config.toml
hidden_size = 256
num_attention_heads = 2
intermediate_size = 1024
hidden_act = "squared_relu"
norm_place = "pre"
tie_word_embeddings = false
extras = ["capped logits"]
init_std_o = 0.00699
optimizer = "soap_variant"
decay_fraction = 1.0
Each number is 128 + 24 x the weight over the matrix's rms, rounded and kept within 0 to 255. Layers, rows and columns count from 0.

# layer 2 MLP down (transposed), 1024x256, rms 0.104, rows 858-870, columns 128-255
[[109 113 103 144 142 113 119 135 183 130 129 126 183 100 104  93 110 132 110 110 146 159  95  96 135 147 148 105 143  87 107 159 129 126 137 150 174 155 148 116 141 136  86  77 150 156 144 103 171 128 129  94 120 164  90 130 149 102 134 149  94 144 136 111 134 117 128 136 104 149 135 145 125 150  75 121 110 169 144 181 130 146 117 141 127 112 164 108 125 115 113 123 129 133 144 117 170 147 162 109 150 122 136 154 118 109 118 115 126 109 124 113 136 141 130 167  64  91 123 103 116 129  95 114 116 122 180 134]
 [133 119 111  93 151 146 100  88 146 106 113 136 123 166 127 137 139 118 114 151 163 151 159 136 136 106 124 137 162 134 123  95 149 122 137 108 114 161 177 162 147 149 167 142 134 123 120  76 150 143 146 126 126 136 121  94 163 125 131 122 138 114 180  27 136  85 127  97 124 140 144 143 138 190  77 126 143 123 121 156 133 108 125 170 128 167 167 100 116 139 177  99 140 144 124 157 117  84 107 134 126 109  66 159 122 143 152  81 189  99 145 151  78 125 139 128 114 115 168  46 162 107 123 164 111 101 129 165]
 [121 117 116 116 112 128 199 140 111 118 111 141 104  93 112 133  91 141 148 126 176  70 108 148 147 106 145 139 116 113 134 165 157  69 101 129 123  86 145 112 151 108 130 132 100 114 109 163  95 148 119 120 107 123 151 139 169 120 155 170 145 119 151 135 115 119 130 123  88 111 117 121 113 125 146 152  99  87 135 108 112 129 146 148 133 139  91 175 109 135 108 145 140 112 134 115  97  87 121 119 130  86 100 154 105  99 103 140 106 121 106 153 123  87 100 127  97 139 123 129 133 119 146 119  92 137 128 111]
 [104 144  89 183 105 134 129 111 106 120  60 166 173 120 150 149 124 122 150  81 166 124 184 109 124 141 121 141 141  99 153  87  90 114 128 109 107 119 165 112  93 131 145 135  84 109 121  85 130 151  92 126  95 127 138 152 150 135 153 156 144 116 136 138 113 105 140  75 135 106  98 111 148 121  89 131 143  93 153 106 120 143 155  93 136 174 125 134 128 119 125  98 131 139 113 121 127 139  91 156 117 108 126 110 134 148 133 163 140 119 153  85 127 138 163 170 117  87 117 139 155 119 138 165 116 122 143 162]
 [139 131 151 146 149 145 137 143 101  99 123 119 138  87 125 125 131 203 136  97 145  95 123 145 145 127 165 154 113 137  80  91 161 140 151 139 124 117 109 112 135 136  90 166 132 146 105 153 163 149 159 137 141 130 122 109 131  83 129 135  70 124 156 104 137 166 100 123 113 140 142 133 130 134 147 107 131 140 133 159 119 128 124  79 132 145 123 150  97 137 108 111 137 118 136 123 155 135 115  81 102 126 148 128 133 160  82 151 121 148 164  90 113  99 128  95 118 100 125 117 134 116 127 152 138 155  86 116]
 [121 114  91  84 110 110 103 147  98  98 100 122 115 101 118 121 117 193 178 103 144 107 116  93 141 124 116 107  77 150 138 118 100 137 104  94 161 137  90 139  96 114 170 129 175 144 133 142 118  83 128 132 105 102 127 138  93 160 147 136  78  93 162 152 184 169 136 116 102  99 109 163 139 128 176 124 153 170 128 144 111 130 137 103 167 123 151 164 141 128  86 136 124 139  95 120 111 167 126 145 113 128 140 168  58 135 109 103 156 131  94 184 118 161  66  73 119 163 129 139 141 107  91 117 128 167 109 140]
 [149 121 152 113 141 122 117 147 138 130 117 138 158 103 127 128  92  98 119 154 122 142 155 152 136 127 117 121 127 151 170 121 130  84 141 143 181 149 138 113 114  96 124 128 118  99 159  67 130 117 158 122 125 105 116 149 132 161  76  91 126 121 145 148  81 110 134 141 113 131 108 145 136 112 144 106 123 165 140 117 103 139 160 121 104 124 131 145 135 125 109 108 147 132 106 131  93 154 124 213 136  82 166 141 116 152 145 158 114 108 107  97 114 154 146 117 161 176 124 122 111  88 117 131 129 103 128 134]
 [129 150 120  95 132 140 132 143 136 177 129 119 194  91 169 118 108 120 111 167  79 134 140 125  98 133 115 116 128 120 129 166  94 166 134 128 135 118 159 177 150 142 124 169 108 100 105 107 146 104 122  92 151 148 136 143 161 140 127  91 122 138 138 109 115 115 134 156  78  79 128 157 138 124  98 134 118 123  85 131 119 145  94 124 145 125 122 134 121 155  90  60 111 159  97 149 114 119 164 116 149 151 116 138 116 104  93 126 129 134 121 115 114 173 150 112 160  81 112 129 118 135 145 198  97 164 142 121]
 [117 137 181 156 149 165  97 134 141 141 167 128 145 127 100 126 158  92 159 112 136 101 128 124  54 157 122 130 121 122 149 141 158 109 149  85  95  73 129 142 128 136 112 137 131 137 133 104 111 131 125 138 107 142 156 112 135  92 136  96 119 146 148 168  86 148 143 164 117 125  73 140 113 107 110 173 127  94  82 122 130 145 121 134 165 113 125 169 151 116  97 147 121 130  75 113 166 117 126 160 149 143 113 139 186 158  97  96 113 140 143 149 121 138 159 117 151 125 106 102 157  94  97 120 123 113 123 120]
 [146 121 125 133 124 128 108 113 123 144 110 135 156 119 106 123  80 100 135 120 132 169 120 118 130 144 141 100 152 125 148 155 124 137 119  99 172 173  72 159 167 148 120 137 158 122 149 122 150 158  92 134 142 114 102 102 112 167 153 128  96 108 164 181 114 152 108 116 132 153  98  96 124 119 107 130 135 156 166 149 118 182  94 170 138 130 148 107 127 129  87 116 155 179 136  95  70 132 162 176 156 118 106 154 159 142 125  73 154 147  94 126 108  43  99 104 112 136 120 151 110 140  96 139 118  98 133 161]
 [184 112  92 168 155  99 170 132  77 134 143 135 112 124  90 168 131  96 109 153 131 157 135 137 109  99 125 139 127  97 113 118  89  76 120 138 144 177 133 102 159 146 120  99 133 153 136 148 166 115 130 120 122 142  99 165 137  82 136 115 127 140 159 117 115 176 145 168 122 148 155 114 116 112 118 123 117 143 110 110 134 141 101 141 113 119 183 116 155 100 114 134 111  56 105 128  69 117 125 137 126  57 131 106 120 120 104  68  90 128 129 150 152  99  85 130 149 138  92 157 137  73 158  70 105 159 127 119]
 [155 146 131 125 138 191 122 106  82 126 162 102 171 136 120 155 102 130 132 110 133 128  63 108 131 154 116  98 139 134 121 109 138 113  96 124 104 103 151 156  99 100 116 131  99  90 123 108 136 180 145 177 157 156 111 173 108 118 119 139 134  82 160  82 111 153 120 101  87 123  97  82 157 104 135  64  94 129 112 115  93 106 149  98 138 123 113 175 122 137  91 125 105 115  97 171  86 113 115  96 107 117 157  83  78 160 115  98 126 114  98  97 144 184 147 142 179 145 121 135 115 124 117 121 102  71 102 113]
 [112 113 107  75 162  94 161 142 159 148 170  95  93 148 126 114 123 167 118 119 156 150  71 151 112 135 130 109 103 140  92 116 133 149  92 175 163 180 153 113 141 164 155 125 146 131 142 101 137 163 120 132 131  92 135 152 145 101  77 120 139 154  93 122 134 143 142 123 137 135 116 147 134 127 149 128  98 141 108 120  90 154 117 132  67 156 140 104 106 122 124 141 140 127 117 101  87 154 147 125 134  72 108 136 120  77 130 114 160 124 178 115 144 120  99 151 128  90 168 130 147 103 111  83 119 117  90 123]]
# layer 2 MLP up, 1024x256, rms 0.107, rows 859-870, columns 128-255
[[138 133 126 108 119 139  48 138 164 106 129 107 118 104 120 101 142 123 110 152 144 140 118  97 104 122 178 131 128 110 144 123 125 139 135 132 108 129 128 146 168 175 156 114 110 140 112 169 125 145 151 135 122 121 123 127 123 124 138 114 119 122 143  96 131 120  85 108 109 147 110 118 150  95 120 114 135 111 102 125  94 140 166 126 110 149 147 123 112 141 147 137  81 119 112  87 149 129  98 153 111  98 134 158  83 135 129 171 132 103 140 133 152 133 169 129 128  89 113 128 139 169 144 118 133 103 152 139]
 [107 110 109 158 128 161 144 122 105 123 139 130 130 154 118 144 171 183 132 131 108 121 132 148  84  85 161 110 103 120 122 126 136 146 126 111 112 132 150 195 121 168 127 145 129 141 171 114 155 125 123 116 154 157 112 121 109 127 129  86 112 134 142 150  99 128  66 133 135 151 142 128 101  99 103  99 122 153 141  92 132 134 133 114 140 129 119  97 104 125 124 134 113  93  96 148 164 154 148 115 103 133 117 150 128 144  88 136 116 106 117 117 123 154 116 108 129 119 113 129 100 115 114 134 164 122 130 172]
 [ 77 107 107  65 135 124 117 117 144 148  94 147 136 129 129 142 140 147 104 117 120 115  77 150 137 125 102  74 103 116 107  99 132 119 120  88 167 140 131 145 129 115  80 116 101 113 104 159 109 136 111 102 131 140 149 156 148  64  89 145 135 109 132 124 118 118 101 141 104 164 141 147 125 139 123 127  93 137 125 102 161 108 153 144 123 119 129 105 116 121 144  97 152 152 138 131 157 161 168 146  67 116  89 120 125 121  85 110  80  85 172 161  93 167  92 131 133 163 136 151 136 114 117 151 132 116 112 142]
 [152 128 151 124 117 146 131 129 112 128 143 102 122 153 102 130 104 147 148 121 127 137 114 136 174 115 106  90 149 126 111 124 109 117 139 103 134 132  98 123 143 124 115 130 156 143 117 143 105 107 128  97 100 136 133 114 146  81 156  93  76 148 131 157 141 133  79 132 133 122 110 130 106  94 171 125 136 102 140 117 113 140 134  71 113 119 154 120 126 142 112 138 145 135 155 108 108 157 111 130 126 172  92 131 124 162 126 144 118  95 165 146 136 153 107 133 103 138 109 172 101 173 184 163 151 115 158 115]
 [111  76 128 140 170 155 105 116 114 133 130 110 125 149 108 137 120  91 122 152 129 131 116 135 122 119  99 126 146 123 103 174 129 128  91 130  89  98 131 155 118 137  96 158 140 134 115  72  99 121 108 113 156 166  91 153 121  99 116 152 142 136  77 118 169 131 141 171 157 149 146 130 120 139 131 150 137 106 133 150  93 115 134 120 111  94 141 160 143 134 121 119  98 142 137 104 113 136  82 115 119 137 142 116 130 136 120 114 115  98 178 143  77 118 117 147 139 152 144 159 152 116 113  52 120 125 119 163]
 [125 130 139 170 124 156 135 126 129 124 107 136 143 162 140  81 133  91 126 121 114 140 145 147 147 100 123 141 109 109 104 128 121 130  97 138 121 110 110  90 128  92 102 104  61 113  98 107 168 171 127 152  80 137 132 133 162 103 128 138 103 147 112 106 135  74 164 135 127  84 148 115 113 140 106 104  99 112 132 143 177 138 149 117 150 155 133 151 168 177 132 134 151 111  88 145  85 116 112 113 129 144 133 166 113 128 131  51  87  97 108 124 165 170 149 125 130 140 147 116 142 100 101 142 145 136 128 134]
 [ 82 117 148 132 121 145 105 119 131 148 116 147 102  97 127 124 110 100 155 151 117 127  96 139 115 142 130 121 115 147 124 146  95 151 123 116  73 185 146 173  78 131 148 130 129 120 151 157 107 111 143 135 124 135 108 146 136  80  98 131 157 113 123 138 143 162 101 133 144 131  95 145 111 152 126 113 114  99 130 123 115  89 126 110 114 103 116 157 137 145  96 145 141 106 139 121 144 177 125  95 127  74 125 128 153 134 125 135 146 110 139 173  92 109 113 148 146 105  84 125 128 120 115 168  94 147 136 152]
 [ 52 100 135 152 145 127 133 108 165  97 117 125 158  94 120 121 146 131 130 115  96 140 131 149 132 165 141 120 166 107 119 133 147 148 160 124 156  77 143 103 129 145 119 102 131 125 133 135 115 132 139 114 164  98 143 145  80  81 176 126 120 151 140 130 132 180 135 115 166  88 134 150  92  72 112 123 157  94  91 132 157 142 144 107 107 121  75 145 135 122 140 120 141 171 117 123 136 108  89 144 162 171 122 125 140 114 127 135 130 164 158 135 177 116 105 142 106 150 163 118 116 127 106 121  95 148 134 117]
 [122 140 156  87 110 169 152 182 144 119 133 123 100  92 103  54 111 139 130 177 129 154 125 137 129 145 135 124 126 140  90  95 167 105 134 135  90 143 151 122 112 182 164 128 170 138 144 128 132 115  95 154 119 137 131 149  97 112 175 117 127 150 112  97 139 157 142 136 135 102 117 124 171 110 133 150  99 145 157 121 126 157 125  79 118 118 158 162 154 138 126 134  84 160 120 145 132 137  94 122  89 144 143  94 118 124 152 119  74 122 113 129 143 134 135 126 143 145  96 140 133 156 176 157 127 162 131 139]
 [105 131 125 101 110  88 106 105 138 154 115  92 129 141 120 134 154  85 105 107 102 186 148 123 100 144 116 119  83 105 136 133 165 138 133 140 145 121 106  87 103 108 169 138 147 113 106 151 145 126 138 138 153 115 127 123 149 138 156 154 119 144 119 107 126 120 138 136 145 112 158 102 100 134 139 127 117  96 118 118  90 120 158 131 155 145 129 129 132 166 135 120 158 105 110 135 108 152 115 158 157 163 116 143 119 121  88 115 136 126 156 155 119  76 119 133 131 139  85 162 142 118 127 160 128 119 121 136]
 [115 140  91 152  88 139 151 138 107 152 141  85 135 124 159  98  74 112 124 145 187 104 123 109 142 108 141 132 145  91 156 145 118 130 116 123 135 175 141 128 127 138 141 137 131  93 118 124 120 103 143 115 151 136 121 137 103 112 107 123 138 121 124 153  82 121 124 100  92 140  73 158 133 126 154 156 120 117 138 135  88  84 130 182 136 157  92 173 133 148 161 171 143 149 172 154 151 139 138 147 122 160 104 191 126 139 149 105 115 143 118 106 112 145 145  98 122 138 102 158 150 133 112  91 114 125 143 132]
 [138  89 132 132 103 151 101  91  92 131  86 144 156 141 119 153 172 122 123 196  76 134 131 120 173 186 127 181 141 137 141  94 109 134 128 148 141 129 119 112 132 180  99  85  88 144 136 132 155 136 150 134 163 113 109  86 129 149 164 130 114 147 142 149 110 134 130 108 134 123 117  91 149 136 115  83 167 101 127 125 125 104 144 167 100 134 136 106 142 163 110 120 163 141 116 137 128 146 109 134 139 132  85  94 119 133 112 161 122 117 145 145 132 160 111 134 145 152 174 168 116 181 158 152  97  88 131  96]]